Part of a small language model's weights.
Architecture: no biases in attention or MLP, untied embeddings, attention and MLP in parallel, capped logits.
Training: 111M tokens, 3379 steps.
Each number is 500 + 40 x the weight over its row's rms, rounded and kept within 0 to 999. Layers, rows and columns count from 0. Numbers have three digits each. The size before them is the row's rms in percent of the matrix's.

# layer 5 MLP up, 768x192, rms 0.12, rows 604-748, columns 96-191
081:484512443489544478489521428481508447550524456450517492432468422533531542491526553505447539563514485519528483508446516482489531489428456512448450533512557546433519472520508580559509591474472522510545459491517566530464552412451487425472485540470507429537505524394538584485486492478568458510
098:461482541522465485459522498484484536538521501492573489517564448561603439498515454439475460508491438551490497592491492578554500468503475507608493536474557492528443504480513510537458469488492501524514477467499485439486523534452529574591496492515525509512486496473456535424496564504546510427
089:532552506571476490529449391442459465500472496468505561546477498529565442487394480515498553527434471469540542515491586478515490478484469444503531456509466442519548550445420478529382508557529559508477571480534550499527481529525507526527463481494534558456550533469505488482450478498454415495
080:505482507438523516522524495445493506493491527545485457449494450523542557516504511507587525419534503470456534558494445541503545468521495528571488513486439513544486570532468501457458487502433520595539476523508513505482452580459503483528443492516490492506513477468518542522470505597496445517
109:428537468471565546529567537480483526549459507526442462429531463486493488524555502519466427511540494491503524565455508544520532513452490505428465511478544567473467490516442515552426504472563528568530501485482526475490542467471467572486496492512519494508535515399479463466538539479485509556
095:491423422512490487564537516476448513504481590462443455486528519458544490505533457478516459438508511538567550538557491524513559528511503473469554540492524519508555461507535540546504536556516490555574478474587530474538510433519473551500406519462457559506487461529536513513447510448548521573
104:511462375467498562576478536451512429477511508540467541528530518495458459487458507548505544483519453459536478370503464486503459453497425535508551523499496451540520539456502443505477510499501486510432466500434551493486467440461475571494483526450465501540483513495517430551486461560469555480
097:535465507525477518526498512482478544499456437511406496621468494531558421422497497502503441502461512499412523517507545514467546559446483573476517494501453548476529472457475463574570569417493488484512519488544513510516518483535495470518500508441452525459465454444445507487491587520486435441
096:535461523553522523491519491533527510555406411536515411456487544529500492496512507478429517468527525537425523527433515547526501496495454449552554475442518557495497464493488513446481495396494430563512482507461509536465443483464461493452501545522478530481539521409577564405435492514486467529
110:494505553471527545473446520517543470492502497534532488409481543461514571439559380487512473583549545458431496550452497510512508436483537517521553592537543544502487465487477516507483589602518471507474532506519507548496494558462568495451461465427557536495531537529600483509473393472522537453
099:537470502500466528533456441465511469480492547491452514484416504512492509555455463495470535479528435428490405480501546523487549485600473476553533541438577417536510524473517464545496453455468480478486468499487540534401453502470478451469452479516484528546512498473472451529538452525488508547
088:520504415493457537547494477461470559465436479479463533550608508526477495450484476483491519498537470543431498493577480565506509539540476513566490563466457493550551504530460413526497513464562538452456474395524517472547571527471437480478464473446520486497527479550488489458482499463511486536
102:553485507508553520477451562494513516481506547468504503514480489448545563515515418521548465481419490507404527534621546498483501544561496514559516571511477496457447493362471513472530502516408556503471471493498506529436502548509456511476477541547561483507510451454529557458465503450512460461
096:466515445479479566455502499439517528515518501526500523542478526450522443551525555464476510593491539474516407587473530441524519527478465460418481557536483506526398502522422487512480535542557471486518499534516470477507571512511525487524503476514542514500555505543562509440483494471475514500
104:530444535551476458411524511512485555507412533492496460549518524464569500496489488576466548428513461465449522483520478555469527478448523478462533577562521499461420569490469539508544486505457466551575508502547523545540465445513566496444471517466504417498471493513479439480473499448544476486
093:474420485510541601549417543554526570457490502523493538491592541501540483490427451524533459526485483467580538507416436516469517588489515567519512555541469511515525505535484495507457471493505496553449532516509540539492483459506504493438487510505476546542494511545545495491453528458444505490
100:537487472539460440513468529502443465563581510456544495556445483476504483470574491468541495520432548504478488543438500546567507483499526488483395504476492482447459507489526501454494479565526560481527490487611532474540512441540563471573530496418470528462494473509490469563510503445521471499
103:470510429431524521504559503502517444420468508484506500458537527492512477525502438521486485481486451455421497548475456469456538517496584459541492562476483506472518511512517497607555550513486486519479569519534510506542505552457529508545518558440513495535549496525530508520452545544582485524
098:514519488569538500462422435533416432523506553509518522532469545459449526434482586527484512476543514492482547454529537536573512525549509434456537443498443499532515579486419531554408570582506519522511521589545460536469493423521496512428512452501462492481541489534481521503512448467461511495
108:586546521514485539545475435478466567472495542502542501552511490486563492442426509569475526515472438455471516495522544496587495517570544483527579553437485483502472552461498510482494541529467568471446479488450523521482407428521518452469519456514501493481535493541561520424498492519501509528
102:568518452517465401539444451569499498530529535518534529563591550442471482538525554584465510515506499485464520534454545505500515551584527498464547493527523461536458447503552455522489504477503552455503448437542546539511494498514518472510553492434508472474592545532510459509490502481501495492
074:542395400470551498556525575545484485481521506529449438466535475551473440460518553429518465507496469520551500460456528511443555429452553498535579483559537507439516543522486443479497506470500523532524510499451485489511484559541439451501499544449467557516500438525496479536446471467513494473
099:482594484549506534479520493526477541493412467516551510536549464554530476497468454430475541504467507491458513485487453465474452476423466594500534524479543557488503538413454534501472546475431512543524393556479503526506507504510520499417436454527539446512469503418477452507468438476494500546
106:515493454489426467564501494488472470457505442596442509529521518489546485482493579458534481411398425441499516559509515534486484468472508447558477491490501491510547510536588443503449506436518464498491434502487442590492487507508575465547512530469492527515509565506538484581509488488468489485
076:459500546581517460522502516498551524494521452509548460508545509477494458528590494516526400498490457482424486481484539559399478466454532475521564514517512485563533473531451438532499549485513568587522572599497558440520529548533532546561491482472504512473430447569540536481425488580445549495
103:419537462480525476450500509466464494562547533584528477534475494449434454517439478455485517463526559477521495567454456453485505486506511502469505496485499521467560465553564397564505568465552466436464403481519524485467481500538536543460485449480482438470538469502481481440481461415420543533
095:549471458600541449509468483492468525514541505491493491511512524553503475499479509505490434461488485484516519550394496494442579501525565455525491506509458476481495502464463425543406400538468529498465462480418459511507494447405456521501509586503513483452440518558477506449501454466523552538
097:474506449538553487495499557489539510532457462545491565506418486464493463449439505517520523527468457488446541565496518512474507531473522494525483447462507447592513499552567482494521545600510511449397546512570526514551511549540483498512463496501534445539488497519559412460486553490563565549
099:478522527453554510515445443453489491535501493471528462458499549478547481424511539508501406540543461442497464526481454497530535503432545531495506498530459447456510494494449449500583519537506515478472499471518559466474439521474482473513495461527504466566529546530458542511456526519483526507
097:514515514450568455520584538499642552532503462568524497536481514453482524509503515527419548479504588454454506530513525540475426401497548461439506516471517529556524503525509462539434425507537492501531451488558486559533544484520507477530514491541501595381552421534527499523509485531524530453
100:520460483550537563469497487465519503498495501526432493535503514444526519497495499465519552452567454447438502560545560459445479512560521530502545540535489534463454554461485507454534482620517463447489494472471537550458541499524514504499461490503485485518467524489475404380461452536433567418
089:433500513439510497427560398451520573484513506541524444498558495527473421475488468407490571513464474533485538460448474499521496465516528452520496530398541518481418470522624473456537473502541426508467525521457504500474456513512500564554495537513454550459444485528481507468523509499434570494
108:509478498530509468492427529415468516537495446461441501497500402517466442515457545488565536428558508446463474568458524516476523534471470520491509515497437520554538562511500448513496494534515493507533462538509488497427468491509533496458489482566497440543571502465497529438550523508559529503
108:438483508471518431482487459512536502466474532450535472554493512418540474434507502554527532453549526487491517535467446447554511467574499471496545518528503515576443476502438589449411544512432500537514516537495501573487441496495512509541509543518477503476496471476465505471488525560425439521
093:460536516523513454530554539479521518440484578492521444459612503474395507547510516464504478488519540434477568472477505500496514586481540420422423429485511481481463506466545428502541501526506497510528507459529547444463506490471532528448518471415495457532466504527563565532451452575506503510
099:544476554531513572493437457497483527450494516481580477499480504475445521381459529470568419507521537516576493542585538531527473448518495478478522479418501411465530514547522456531531516546530504501519513473575463509532543523468473474505523517488552438515508512546556483436508537524573496467
102:535524477512420637502436499515521447508494440508481478494516494531520434524507583474459483550530495461533500502537524541507438470508455536466548468513482503540451581576598471494481495541527481486525519490504546490457523484489489450453467495439472456457475532498427472455436526518552493465
099:512481455514474453447467525526492517551551487532512560524591481488562543447479519476535468423493466496485462521584504507610503474477456516487524490502510536476510475525476506539501516502497465491536483440510503491464519450514499490524572416507538388426498511507432489501610499494447407565
110:523496493512417537606434577485484506457448460511576452494449476470466507551473430563458508575522523519464528512511459472412484513462429465533457487504503481466516523498478480478482560456553564448472454501476464501473535477538481475442593495529513512508525475467505437578539445563461483473
104:525517518480462439409527505499492450504434558511537489454515591513566462509476553509532523466514491500558516550430516490490509541513551467486533499415450561492444439515546467525527583499502507523443505499503463393525513569480403555485526438464529540537511511456611512500524491512481512560
089:583517563528579571456487521442432516509492486548514518491445537541441448498490514502420497561514515485422569513534466546500481453515444524493501523517542567429534502509488513541488503464504555530479459500453490461507495542518497501501489534500500558493576526504523460539487470542564505485
089:504504512474538480443473471511542472485578455516510507517517511523482470556495454479500434472569496491538508506482442522439552547477559540543527494481468466503475477466514547486534570424535496465582443529534486555538468552526487485541497509541569514573449477500567474494454536509506470486
097:519497518530502479472513418501476550568452470473468500533514461497477489464510429550493449576483459504512564538519509559572541403488488485483514477554491477494433503519589418526532484515453423521551482470381490466470490458501542513480528505485408485469477464538457525508493553576464504521
108:552555560547482473540443473471497505504470529520510504529518499468445503559455411508456518457553542531477524512534469531541523548485553507505547491485494465517458465492557455552495579498577531489537585501473487502441517421451465492525552486546551475519462455532510483539461541460504554513
096:495489493536530541442488536461527380527519495475491458445533510526576456460467471438507502500518484516509502486467438545546572546513499459538448499483537552477533530540505554443451497518593544453492495537530450551392491524562531465525462531403509482462486537489508518501438541538510541539
103:490546465464444586530504473488552563479473463472508435543532490487505516525441509443453470453544496503458536474446486473484513465471462485523539502456572526465486494508571463512477523478480503435585464462471526529430473554428468491502532483573478463527448500499511401471489485511462475505
098:493479481575540505504561523533517517544511448489542557495411441435538462461513439544472455514474539412428485503500460431540442515552533523476540495474519513553507457591481499436548563453563529478526528459563561493587531523454458483410450483558442548434465493505470559447497487509434478461
094:562497493447498452499553491524444503505485564511557499401583527471510512467460454407523509511469524474491375525501395510573513459479624487523454539465465511590480509534517480510544566429513482452502477492475545409493424513574549482481488537508468520488404477428521539538520509470486546558
101:429550379502498486533479514571498504550516476534570503506492388566469405505484513547536498514389528452564430504540419521473526547464484547519546530524515541441497555522508506528487515563490489491490449578473482493518489533548448490483516546536485463571455476518513552508487487478513529527
108:486531420477487519456514556518533479387462545553487450422481472478547555486531458467547472559490549480569477494477569509473508455490506525468547508443535517486444420412521530522481516507483476465433474484590501510548485515517461594491483535483455565512485568496519505568507438497512516541
086:573558485478471500498509493522494423512527458539519408526523524415443554502493467460470472570507537520527542476521482518448518481474530551467600566462408549508488431471464477562534489540488403416509507464493530476448541468457546575509469539479479487487544471488497483488446551474589475471
093:488519476484382517433499493550524433533452517527428488521506504526570533487539414512505480558522473515525550561504440477446530507511513459437434449531518494493509493485535471545534532506459571534500478505540557453452493483516526538488511529461497470425554474477575561514464541513474519491
100:520500505528512518570487479527364386504536485506568568582532436559505459518534448527508473484478550530537453530502450545558515532502536408433470613498484518513563585530510486482513536495504481472483534487477447507474513484563600494521521493448518481463478449508511520497512489553467574520
115:509444523443501489512551530465490487470515476506508419489528566523505478483487461503497444485503597478464478448476544500530519511529502437444525518462466546495473619473538499501474542433494515505466510444480571464452480491499440579531471531536482473544442491478497491438562540583438527539
099:507413446492546534501478477489508579568478490509463579442436532436541486490514533468508531553566525482482489476447487457473474535536541556507494530429549437526499550559605480525525511459479480517502509491507538539557519503516425519443482493520478507453578461538517532486483567491436446463
096:471457474490534464551493424453464505509444614480518515558424451430548484500449470519550476505477500486546585437533539541497443511491602506473535447478482441404481471507456535515439521485465565480481525444525514549491508464460504526515551516490515498458412524494499493516528584428461484493
091:580477503519558607483486566514486524490564487574489468521525486514563502531476549453512506502506487457529506532461485627492426416544457459489482473540466460523441472553478472489503554541490431461488500451499541447531530529518546468366521493504498499527568491427506551548569395449511493569
103:476502545543462520486490462462592534547524436516530503434492489496512488483488460506505519476498525464490569483506566484496536521478516538486467497551510450480509525433511485597506511489576560510442508447536514448457500531562469470478446472513465470497524543521500425514400502507555459425
099:574531502555522488470471537503519511496476524487514473475497491506426525438484535441547487506560560522475568520469433502438477454553492499544398523524526557526468520519531477559476494540491483463507487531422524440479469551478542528548577470481419434461584493459492470542530502578537466447
105:487529501447489473520518479539530485535445422510407560573477409435550511535463514544580524615587501474524553420530466550497543510442414538582522480501503488432567446584536488516485496484502482495498480516539474529499524542476504480596523513546485501473567444483498508545512463510514501480
097:436476502542477518439553510514463484434421496533534482534483488539553514481511486440485533510516491508606510540471502574456483554502470468449513507509538448483456507476473483553508495529530490481509494502489513561449628465573462553543503479493457522491399475424462471525548432531496491521
100:480500527488528474508553536597552496456495477492517387499485523472544439479430573473454505449516546501386559469518521533488440588527503542521505524547445537525535538418502493484430542471495529472537494538479522509420514496507434535509549547459449538476470457494469518482470538496439523498
091:515528453530440529497481562516540522564469566435483485572503447439546582501528450504492545489431464572530476481425520569408553489497433471560472488566500543444445499497492449494484555521463516507519522495528464563537512506498484488467456524525519510464526486531544531497531500533526468459
100:512588510484591482465485494496516446573454516532496498540525486432483537501457533498534524436452472539492480462528448516535509509520569411463571535551508552559530547470483452458427494489595439520443552503528618506473469474498539508470510467488552488480478475570508482539548478504491524465
099:463526480536474625465493527511541468547531469444579497544527515493531514485508546489415518516552524427521550534561479470499501478540489529481472498542537542487454492378472465539570491465446455554451551521482570506562520485505409527578522475452427520411549488541497480421552498585435476506
092:482478492552552481496530555476554535513460445490414474462487541516530548557560446454488442474444490492520465526524556524526540507550571476516461485407530494487510554493409424524455482450438498507481532475425518531475490449520470466471512493399487454480519522472516504427507505558513523503
091:467503513544499512485469478463526491530556523503483459576532472515496458491487504521506552504567490555473623526448537495533519488454453569498520495434468571478510530491554488533478554458538457524522419537473482514439473460430530567456480479470491566514532536519552540428518545496488477423
100:474455404529508551574551445492502499530472539498460506487505489494559545492529437437487541475458528472510434472550503516537450449486476452436549566572587461486454453465437517504546539508500500579485513467424486506492523498496400470508448454498495530464516482520453483513528582521466523521
105:473518526552513438433520482442504474505440516543478428492515570475558449583494473446470489537536494506531501454495489531496476470513443490494476482507483583519526505552535449474474499494589437471471432500485491554510542464535561521532489525448540533439522430540487424536507561540484494437
101:604461500565504500477477551460513528473524584473513490527500503470481519475446517523480444494484535474529482484543515630518504501432579480494547425504502494520493531526535435490518554549527516465515520511504499565430540451521499475492398585495459490505454521543534556395540588480541464536
095:497491478486465506591539470490521565523531455520536509524486468559497469478401520470489485494530460495501405499483472584516499455500471535497490501530542512509521636530484528520487503415477485476555475563495522494532467505591483552522472530472516450426571506426478480543469476492450515467
091:477497483474522541489564494441466477435515527477523466523511523483547480469464510465448533507495487477487561450516528488443530508538478473478468469555541498492522514465543572515545449491548535556514516575509462473529500505542517533600529495468501463489563536577507502538521543528493523557
110:506541502491443538515445455534550405516463538543494520493474512473495494483530456423538549563494506531486633528500490493553476561575584506449529492445431476527404466552431490545533518441549542500432485476562464566541491499436464557525463485567465445484461510553520551464413494484506535445
089:557502515536531502521526494510526534460513566513426452583490501478510507490443484528519606592555519454500432537539467477546501480515488481441497521519512416524518477399525454487446530512455484483537518493480590447486541549475463554484542536540539463515522552487502536544437470530521507480
104:584499571491559508530377512477480522498594465491460501524510525457498476474442466505509480543466499475502541477515541514531497507469501438562576480540490488541469558508494553522568556544469519568466504536500518441547492511591474507483469497502520509486543491560550473433488589524540489511
091:492513496460450501532527505529496494406499520501491492555464536498521485482490426435560506531514454488488476459412562490457506576544470591518444441484469546448468520485499509558524448520456519503571501477544506478506478513458512582514422453484432547466505513475418440468513591474522468503
098:591538465493469437440463487491529478441468556554539439502459544517474541401464517479475535431497517520498508456544499474534478483554488519468439497475411478594481528431527482494518428601478546437507513533496541485522494466501477514478588428442503461466454516536436491481494417528480587474
106:552491502537483525481473470505458542495441498477524510456484479498507496501508472542503584458450456499507497544523487567488406532485540468446442489464496517511481472428501450555641514566539535485459385486580505537562453448513400514420581446489536479575540515581497534515524584518418467498
104:522484439541511461543554511536464553472558509521508583511561495527490550453537484516471481535504560410522501477399429565465484482487574472475426503435480498521492499455493443527510531470517501496549501490459527425529433496495552454495519503557544547563469530470512533549576551572511488530
103:479496481486565549506503442451513588518440530507486568500554451482500513471460496560575536543480480509433448533506470526552501487419504515485561525494521454549546507484419484492543518484533518469522564400520525478532502555473478446523553524464455441470497482551476462487494550517485508553
091:484498480496498514509509509441516491545497530456380479502397547520502514443472479484458494498461537526499477444535407468450601561525504455468441537516554481507410533422558570448468537488585506527457430454421529449515488508492495557537532528497557464544459456494471434525580506492463508464
111:583517449522479502538488485506501564491525489472501550508445426442476515557481474536518430492526502487557467505496499499503492447487502497439473592543557428503535479491451493535529513565492522472500515573483514517529503463624516504483476550474521501482559502462501470517394485484579490504
114:500508454530522499475463536501466476468493510620499498575446450489508521456495490477459522463538465507469433483463516538500506462523472622473568470540537470549532493497477439614558512496462582499472391473555493539458501510513474454502505513524483549539452528450578442520500451490517559452
105:477547539515463491457561456477482514551432572481499470548533481582490525498482547500471552520492453487538498518531452478537489444583535493475501525478434393486517486492491417507444501559500481548497414573534456507489509486506446507494550491470441449488589480565473501519505499510541512479
092:504454501497505532538484377473484567564536461560442520488474518483432439453489455497511508457494463520522505473548503497526596515431580503518516463454554495524435438509600495498445513473493472487452514487551478521521509502452578508516567485510484576485397550520470519494561486504516497419
104:560514518431457535426531510489598544561479563495460542483542430522509542565502502484481461493456492494455500497497480504504552554530533561431533519511537474497455504540530453402559546511549480549453443472505508505465513526472524434491463503457479502411477515530546438496484501512528523489
104:475501480541429529507547461496489464418474472490489521547440461450497478457426506574489505511516475525466528486457441459481504531561504507496482482473481530539506486567523500551492557533537504518507411464486525438486535534536469541548455494450532417442543500491476494513466559474419471500
103:481492504517508476502600553529439496534500458499522554509477493482553478548563470469511450521550509452475459504524553506541498623568454421486507544540516546487582514533490479503505497480444560481511426496511540523532530516456469448512554517476569526460542530553523587444516476505455492490
092:536574525487548466458497507551535540551477506532498548479531482500445507415546535493445524463575556464463448489524386428488494517471457564588532469501562532496503486489517522505471528535572568494490489487495511467507501507487432525498480533475535516521517532499520488442532487531501479569
102:526503443554510483483446568520427499438581471493444471499499503479521543530527564564454549456543503460567519466515570521478544496492492393595492510551503575582458454436542491459476488500484551528482529504525429549474541489540532469580524545542511547484497492478505499493496442498505468516
092:449528457560535513466570543457488485465521457527454486458472441493478486472504437537476562477465447464511499514505434475508475496492487522477517495487538507635489501487436544468517492510537508507454505477533537532553555503490392584523475550536502495484494535556503439611502503465602476502
102:484486450583535486464585532505482473470560519490516508522538497480537477471472587557435557506518485449494449577516444456474557498487526534537519498511502556467476452476587446504551454568530561476497495515515515397442517561630513534550485487466462472519520523475477507526449439508458522521
097:464505498531484534455415508486519478572541559594482446455543561493465427510473526470529531535516461541523526497443438553534464502476563515509510574458420499470543536504502476429482565462496523462476454490510508445493524514543453519527497476429492579464476536508530480556478515450525474446
082:553460509514470495505511542495425499432434531564540544432465469506481431463477528556510483501538475488449444520462558447542488552547522507433466506456539559441501458480485470501519501462531534481523447539498516500510506504543498460492477533475510471417483545507456441591463565475447485546
088:489495482506436499484522528478470489505422449453436543503497550478602507510503481483480534547509497501467578566537564519455498492453467465507494527474425513505434460490503528548479515585520520455525514466459510433507510512531534553468434508563470497613513474541520496514508541457460520595
112:501437482535483530492508399500512438509513522528534435535530379558533508494428527531490574516465550521460530519478542528497519490446516490505547437522515518448528551513535478599513437499546491552516566487415464528520486500468485486496520472484461492528547486465523517472530567474487501416
094:481478540577521507529579489525537560414496486468545481519502484464465518510547438522450540516464486500461532539516437496475511480515514526501472437459479510499554546544499456550498524474589482456488536462534454495512538527477496516507466543509507579545527455433570576487540458507437524490
112:471553470542485518559493433517560515516512487494477418512568501471430496469469510539435416504479503449548502505562499455483517495523562484519443459399529536436473430394585455487523484490481495493491521519521548536597568478510543539535543480532483564539484513578469459460478524467498515507
099:408513538525482501531545419454519449512459531497492514567499521519473473547485516453472534491510456529454558592490536531493494499491445503493550486536442517431457588487459560576412479510512487475407462567501461448410525528537525480556542498505503486484461485399541505470422527482528517498
091:491497525538523491473512518466491505492444457443512507559517531506518462498486483456540517429450563498468443536577475478441527524532461511461455487475549527495501542493465519538465550497554599501455509567519461499483545539441460530560483426476474454407519498490421450535488555566511465457
095:500490545531458521505561450508480553533415578507484508527455555472501467472485569599484488520519468438424554510472479460457549495452420525486510512493438512531486514504494456510541526526523552529547459536479456439502492466492523537497474482507512580421500441500527493506478527452486467525
098:509528478481417519507592452484501511467511357504498493497478540523524468519481514492466532466508501526483586560510464559520388549430580490413489533527493553493483531529471441530452548478494552504470486443532480516554565462528486499531486567494545520436529487507571489488507497531561490534
099:471429552475565540499423498472503472547569426492518456508479479546410609508503465441498506542510526582516514469497493617527549439493541507561492547451440500509502474505515555509600461553548468479496537527579500499462513463564516501496509506530504457477482420480528457484541484465482480470
119:474502552530557521496483450499553423474454508512503500383501505432456416435482476554547519442477520526490516542546466469513482446434494530462564460464461526506452542494504551486492509518501565507468509543485532482514469519580546516525566482541483511526504590526532496511539539581510453477
092:481585483483530445508507504479573463521506504541459440497528483438473437485459484553565504510456479501463545510550563517464509479475510503565473507421417526531554526539445476464507469529471511414490488495503457531487494511566559493541505524536537476556481420493485452433513573426476510523
081:471458482502501428452551431492486423508540632442526443557464500506531437510447495524433557523477500484536502491519437563444517493543497410521492461455540535516529511551507545519564526464513553548432509493509527526493494461453463516529488530504474441545457521514486506509475536528525538495
098:464532489477541471458423555528461502545497535521521508485470446480562533528448474503446483493508593544460486503481503526456471464470554563455483529445514500506429546555502487491544516541446502487406470511491471527526505524521514442493497479433482491551457539532491589498523512425506492512
097:443499499531447466418555529525440492503520464459509481582443448576531479457499528474519433498521506455601486497519528453423515501526422532579473449502491504556496536510490529545510542460515549444538515551511573488535487475542457455503557512505515574538515451504489455446505491423496554532
094:506423503472498454556484505530495537517493504501457560609443558536562462550481498448506501481376507515499511554494557568510489488488477526503557520530473465506483494492481507511510519490448524384433485492522471514501486482559504483527509485443462486515463504510576542536451522496503498513
101:483496532501536485602497539559447568434481521521541532442518476470514485571539433452468577543552527493502546510538503480514445460537538567455460470469539503439559537524578522516437540518465560509427576472500530483492488483528457528488523490499493482520516534519609445578414536463436495504
099:520521522541429591421509501582496544566508524504509464463532516555468486547468525517496473527548502549503481508450492579528446486467542549422521516523512411438478522586487474509497500476519576447428450563534501474528550456499413497518496540489512539488507495480542429484563526501455529486
104:477502512554545531428563469574440451497531519471514502545533475498491488468590520428479519493486472436530454492518484558479517507485476508572491450460443496526499500497500493531488451542419600468472386507484568513504444522454480517500599504503527554506495494503573493531486533544477539463
086:508495529476562518547470492552408483525464486501554521531474523521492479471486470496473499421531569539467502513444509488501549534484558492489474585472517525491541500413522424495481575545429555594509517530483537544566518512449475507537423519519429541553493515507456493548441479478527551565
095:542499474547519455501454463453515529462458457502476491504452431484545510456518488523454503463548510481565443556507569481466487559482542497489471474506609445556512485467522539486459519473509508536575554537517528430556502524556418425492481495450556558414515500490438467542535526445510483510
105:465518455550475564430460492519539493502458539537598544485524476483525491467440453514523474452542491515492508515467518505496447481450476557472510465500489513472476510524469490494507507461454486528509504353484554478424424489564543546458487449539493414515605510531529478524479545513385501568
108:456570413546433547517497586575430500469504548479553513505517457499563424479506461554525464531539485486456527530540520516546515530528496515477536479483538570486504485510484489463489446572518559503507398505513535419493511535502477504514499466485477435504544530494425503544596498511536587516
103:474496422526548504538497532524538526431480529496520508514501412508508480442469481540457552540511492423465491467474490508436488507511484462520501516462439507484452470474533537418530469415443525498476519404536526535528538508487509483531569514547569453438466547427499445463479501496518518436
092:477492508515527564458523560461456558531514492554511410436518481534550479527483456502503444574417489494447484486490542469514488511530549453477376561479454513496459475490496499484503500582531497521501497548512508518556454435594538495513490501519433541521467493543544522480512506500490448418
100:504388481512509511492539496483440451478554458472464516543506445462541547492494482467500472506488516499506513459489474485527489465521487466467436509572421498526519595570490497619465562541464492440509549495517445491492561469462472504435471509492504523481518478470514459498527495558462431524
104:534562449486490511379545533531526483444481537449482462502498497489448544521513486454456519505523491526543452470484530467501499545602487571516515445491492546479513486532506490505488513507495548468445495499570552484466502434498560556499524515476542456528519402454524418550539471501518380499
094:523496510471517458439459500420475485506533545536483443420495517503435530535473449469477459580475544520497446524479578609584571444485523495535509501481583543496473508517441454472481524526472545535512529541466528485563478518468463500507465534506539544426445482568544512448570486476579502418
098:450469561543506453502506523480515483498586522533548482494511451451431537459526500505446437516541461461510458463477497548497543484448566527477476502534525545527517512491521531549511491519557467510494591468503443468525451552521549529494525469464505445486549539483461465378486571499501449526
099:437497498526487476494459533477575569517479567484483437563538496466490547507466493571463463520478526515520443537515504469459532510428515382460518534512442557542516560500544448459539471565542548529426497569529546502571535494528570520577507508487470535554445506495486487523451475459523554445
107:539477526451527520481486496481532505566524507503497481438592452520496511572511474498487494554473562507620450497471473578518535520427529494532470489425486508590478493566501506483506520472516503540487446538527437519509563491499491457465439527510522471431493547476473534459421515474468512496
097:572402554540526455466575496513494504503558539521518516539464493408461433453432522473487467499481480495532468505565515465513430519530523536552597495511517452412500514501500507512454549498541563481508532510510501509553524611469555483456565492464499482458508497469480471453522572476465533506
111:411548475518448508558470530517512545452503559518494529515540488545466500463503476548460456452487461521491511520432505545472431476488489529480479523431477518527460435477493517412468507450517483523523524512506579568522509473480489515519465449449476535443506560463468432506542457426508503488
109:538541521449498490368553464546491487575478495513502458530514556528501454473477517514468599505507496430478506501482497473526432465473486496533507504483533529584495507440496488475556492589576545500476528563444518559432537474486509560439508506439535446556539518512471464455485511508443493433
094:509395490461462544528511528556470466479494470533435485535523413546522455493495513481514413452396499494468471530496531540508519570478542443482514487508489544455558462467556534488513533442450494524549426526479528505524453523570477576569504572451438497536462468462502488538555527456456486466
107:500579533593493497496456486555477540520502562542533552617466455531518511522580546495556502525509484493505511470484447476469515489531584529510516499600469402539544501552485451506498523527483520519541518543383490509465588499560503449509566554509487503516502428470562517530448481475471472483
110:513504490452469520532453494473452386520521519498538514506524473433523455487538553474474575548531456439538444539449481517563442416521548503544514509524527460517487468519502466530520558534536503432493496495515549484459554455542557495444540545562547438487475511555418597491515469506403478414
104:481475418422504589502506435507495479466518421505465467534540486481437436504465534509485441534486425484468547488533509531512548521514496638500520487496554569481515545540483500517468515458510548510548528562428494503495522420473526540560507499474483520442470513483482491504504512513502557509
113:498519476530460572455465506544504520546471476470542562525541456545547537489478513455533540525464489479453548552534572498583535561527469484530506554429529444438473485532444501445592570513466529403424538457458550520505468522463505519486517523500539578561519504485477521462538468502444512430
103:531484500441471474462511504504548537516417506509482521449495519472518546500436437484506450520517464556502472578468433502483471507437504582492487456483514552539518450535495452462560516568553482497477517511470560556543483518490423501511559488456435498499485482500458481558508507579463458492
094:513425480500525471406518496567585468499524419520543441467507552534512444440455546535460503507489507437483564570518479502525478503483518543527473492475524504522382473494492445536581531503552493554499506509520505527528481501524457530518464455459571500484485445499447481449495482460472525463
094:453460444553500566487530521556527493535492508563580516531563509484540493462486595497485470484480432528563446539507501556513429470466472470536459534519439476490500493493494557474480455514459456413428498451454519525512496552556610597550538440529534490493501510477527524486489478528528462527
100:520536417510474482424452540519516528499551549519524501496485514499456512429493479483497502543541511468473526513512519465561510594431553518494452452465520493517477484483511504513457459533529520440569482441483450545547477473555445383569492554438524525482560467544461494440450476441518586455
100:465441554476494508480469581523411536545508528536469518558482513505461503503525490445521481473534474480471462547490523578572447504540411412490498533500551440520480548503492553529519525447600499494511500516532448570471470551475504546467558479383501479473531513501507502532498540496544468525
103:446477477556505488460493528484476513550552467499502408496489484539484553590478464428551475438488521475489530504457556482532540471517514470478457550508466594574491511494522562436547480494539579492384536487471508468485423525562503582430449472525513520519513548426497531484543550468502557501
106:487553554493487506486402523502495480489486538592477505478580534605491549432459523510529413535476488483492491492496520540475479543477547521515614517447518504494440445507501502506496507521501488527520521466436514535494492477556462495497567531492514490499517508484526514489491538405499498493
100:494507555510548536460488491447530516507493514423554528542455544431480567547453550582415513589476497529556592577465499492441476493474521498536424513517414527437501514537508509508475526511455562529490579482496459483576507499486501482473510409446586546420513520506553512478513537536503516465
089:553456535540474456496417501422470450510488496525419481506509570451553478457516571526539492518521463457521500453464518517411459570491507477507478531450538457509508488497523517542603518457520500606491512529529438553523483473470506567518503509478486517433562538468574455512454502496473532452
115:472533511453508515526506451507551508529523489534507458492509497432455452497488511545526529469529536573539565568522551511473474544536453505548489513459536507530450546446513428542511541499509477579401523526469530492554501466477416478573475414533468404468431484391513469495441531481520460545
097:473532437431495463463501558464504556473538491528589524554466607498521495517496509493498486474503489494462509479455431529559486510460485465495470523537540495458510483440449527547483487458498510509428465529421512502452518600549493520496539457489441448507498474429566441519503498522586527451
102:483490499506432476488520477468462486496544471549480516557538420500506518456497513550387489444486485400502522508434486439477518488552516462505488394484513520533471452482482438546485447551498541482496481483527418517556505597529500477509504558466560514539484491492591526472511448504495468540
100:476514471529523483535458430537487460578460467453517501526522431459542568503517469519505451551504458481525549431457503486479586568516561454344523532448511506516515481531419486446484509461547479485449420503530570460464528444579487457503432530514482600468508556498451562531489470502515527454